From a checkpoint of a small transformer trained on Wikipedia.
Architecture: RMSNorm before each block, biases on query, key and value, tied embeddings, normalized queries and keys, capped logits.
Each number is 200 + 40 x the weight over its row's rms, rounded and kept within 0 to 999. Layers, rows and columns count from 0. The size before them is the row's rms in percent of the matrix's.

# down: layer 10 MLP down (transposed), 320x64, rms 0.203, rows 308-314, columns 0-63
# gate: layer 10 MLP gate, 320x64, rms 0.267, rows 309-315, columns 0-63
# up: layer 10 MLP up, 320x64, rms 0.277, rows 309-315, columns 0-63
down308,094,117,237,179,234,203,185,223,200,194,226,204,181,195,151,151,193,262,249,256,265,172,252,167,192,206,274,206,223,201,165,142,138,172,276,177,148,231,213,136,204,161,226,159,202,149,187,250,173,255,87,262,222,222,189,227,228,248,219,193,212,201,173,190,247
gate309,103,162,170,198,169,105,237,216,238,261,209,242,200,148,268,140,280,196,165,151,210,201,196,133,170,256,246,200,260,200,201,192,283,173,128,164,245,200,237,197,144,201,210,196,189,210,223,178,180,224,260,190,145,164,139,193,163,212,237,214,290,208,188,194,200
up309,100,147,195,194,154,159,149,152,208,185,154,176,265,180,160,239,217,207,206,198,255,295,240,185,197,137,198,259,217,215,192,101,155,146,218,230,210,186,134,171,200,193,201,201,237,165,249,320,197,227,235,240,194,241,175,250,195,143,165,168,210,228,190,156,206
down309,100,143,237,167,239,218,230,239,122,233,213,216,255,251,186,179,277,203,228,243,129,195,246,203,200,284,212,217,233,231,246,202,190,174,91,250,218,177,219,151,198,138,207,227,218,219,211,95,216,202,229,131,223,210,174,196,223,187,158,235,231,186,240,184,155
gate310,090,136,200,228,199,206,167,179,222,240,150,171,226,219,247,148,220,191,190,192,238,216,235,141,212,152,298,200,146,132,179,203,279,163,204,241,252,224,244,129,159,141,242,213,202,218,207,178,266,208,187,219,147,191,197,175,263,205,107,177,137,168,202,249,228
up310,089,278,167,194,195,189,169,209,153,134,181,197,142,227,213,212,287,257,176,159,159,154,196,273,173,237,193,283,169,264,193,222,210,147,176,235,164,138,230,203,237,226,149,232,170,222,194,237,212,211,212,214,186,119,212,261,228,115,215,196,259,254,221,217,193
down310,093,152,211,201,200,239,231,168,189,264,203,192,195,187,303,144,208,188,159,203,194,195,260,153,206,226,249,200,143,171,190,145,178,230,220,275,249,201,235,146,162,176,232,227,189,194,192,201,273,230,171,186,108,236,220,104,192,192,147,144,119,186,161,174,177
gate311,093,233,245,201,219,218,174,201,262,257,142,148,129,209,190,167,167,184,228,258,253,229,218,198,177,273,177,203,149,204,167,211,151,279,234,267,199,271,249,179,197,262,234,211,207,261,170,148,212,279,215,158,195,240,264,245,173,192,160,182,198,175,180,261,177
up311,102,223,174,250,224,258,176,306,210,171,200,187,227,140,201,249,167,213,177,235,224,199,189,198,195,160,208,169,223,190,170,216,135,194,182,289,138,219,202,256,210,172,308,188,235,258,194,181,192,267,239,248,205,280,225,262,146,236,163,197,216,242,150,212,198
down311,098,197,198,173,208,179,163,167,126,180,166,209,237,275,186,184,223,163,271,146,242,137,209,198,139,157,194,232,252,139,168,259,283,230,193,204,298,166,156,201,240,209,162,184,178,169,204,145,213,212,161,162,162,145,275,210,253,165,226,169,191,214,228,215,242
gate312,094,179,205,176,235,192,178,158,239,163,156,183,192,248,156,177,167,151,188,108,223,198,168,183,128,231,179,182,241,208,137,233,189,273,216,121,270,243,214,260,189,238,198,245,215,220,250,178,181,169,173,193,142,205,134,219,214,250,320,214,171,209,215,226,234
up312,104,210,160,259,241,136,231,197,170,226,240,216,173,186,191,241,171,150,150,212,185,187,281,225,273,209,193,275,184,220,237,160,193,195,234,207,171,243,161,157,152,160,196,179,196,214,176,167,270,205,203,204,142,192,194,125,192,125,115,234,136,158,158,150,134
down312,099,221,234,225,201,130,213,158,223,210,164,171,264,263,206,231,207,140,136,231,210,257,165,179,190,123,209,235,178,136,210,176,179,227,232,199,164,114,258,179,223,157,258,219,288,273,127,215,186,228,204,216,248,221,168,184,264,205,225,203,149,226,182,175,161
gate313,096,187,234,162,247,205,177,191,195,138,213,224,221,191,226,173,274,156,211,233,236,168,238,223,290,329,154,291,208,232,188,216,275,248,210,197,146,253,211,177,206,250,237,132,171,180,220,208,189,177,210,268,192,214,232,166,195,253,214,231,246,182,202,213,158
up313,098,219,217,207,244,147,181,162,177,107,226,171,252,162,164,196,203,187,196,244,248,208,228,168,214,235,248,151,256,261,215,259,189,193,189,250,162,201,236,222,182,187,216,178,193,221,166,230,195,273,176,111,287,108,155,216,147,227,192,140,155,249,241,186,218
down313,100,216,243,197,185,239,267,200,272,232,188,185,178,184,142,239,189,200,156,230,156,121,202,182,167,231,268,137,197,167,207,237,158,156,205,237,151,261,244,192,221,231,281,177,246,160,206,177,191,200,137,178,163,178,143,210,288,207,149,251,258,249,158,203,231
gate314,108,235,181,155,241,177,172,234,156,142,209,180,224,118,205,113,214,210,192,135,177,277,178,202,234,149,160,129,207,269,149,230,201,169,180,185,113,124,129,161,153,182,225,289,253,173,188,191,199,242,207,168,185,211,155,219,205,198,211,219,168,196,223,198,191
up314,105,151,116,139,185,159,200,160,244,130,196,209,187,202,164,175,112,192,233,229,242,250,226,214,189,235,253,255,198,158,162,188,262,176,113,134,161,209,144,235,178,225,172,181,171,249,242,191,199,173,259,204,201,174,259,167,220,177,194,157,209,134,190,185,134
down314,104,223,228,167,241,168,167,223,130,279,226,119,225,290,182,191,280,131,206,199,263,207,235,210,195,160,171,211,183,248,215,236,146,150,164,205,245,218,202,177,219,233,223,229,147,197,281,195,215,222,225,195,246,229,241,125,183,226,242,168,155,150,193,237,241
gate315,106,174,215,220,180,223,278,140,141,199,225,165,190,163,222,204,202,218,219,243,116,277,240,233,190,283,220,208,211,224,199,251,197,100,195,134,140,168,263,152,267,248,241,210,272,205,192,222,145,252,203,218,202,217,193,210,214,189,186,177,211,157,270,209,196
up315,094,206,178,192,141,229,233,152,203,169,168,164,250,158,256,243,227,190,253,186,204,168,185,192,183,233,168,209,204,233,202,278,210,217,210,262,202,237,229,311,296,212,172,119,159,211,162,166,253,201,209,260,151,166,239,152,207,139,187,109,196,185,202,205,180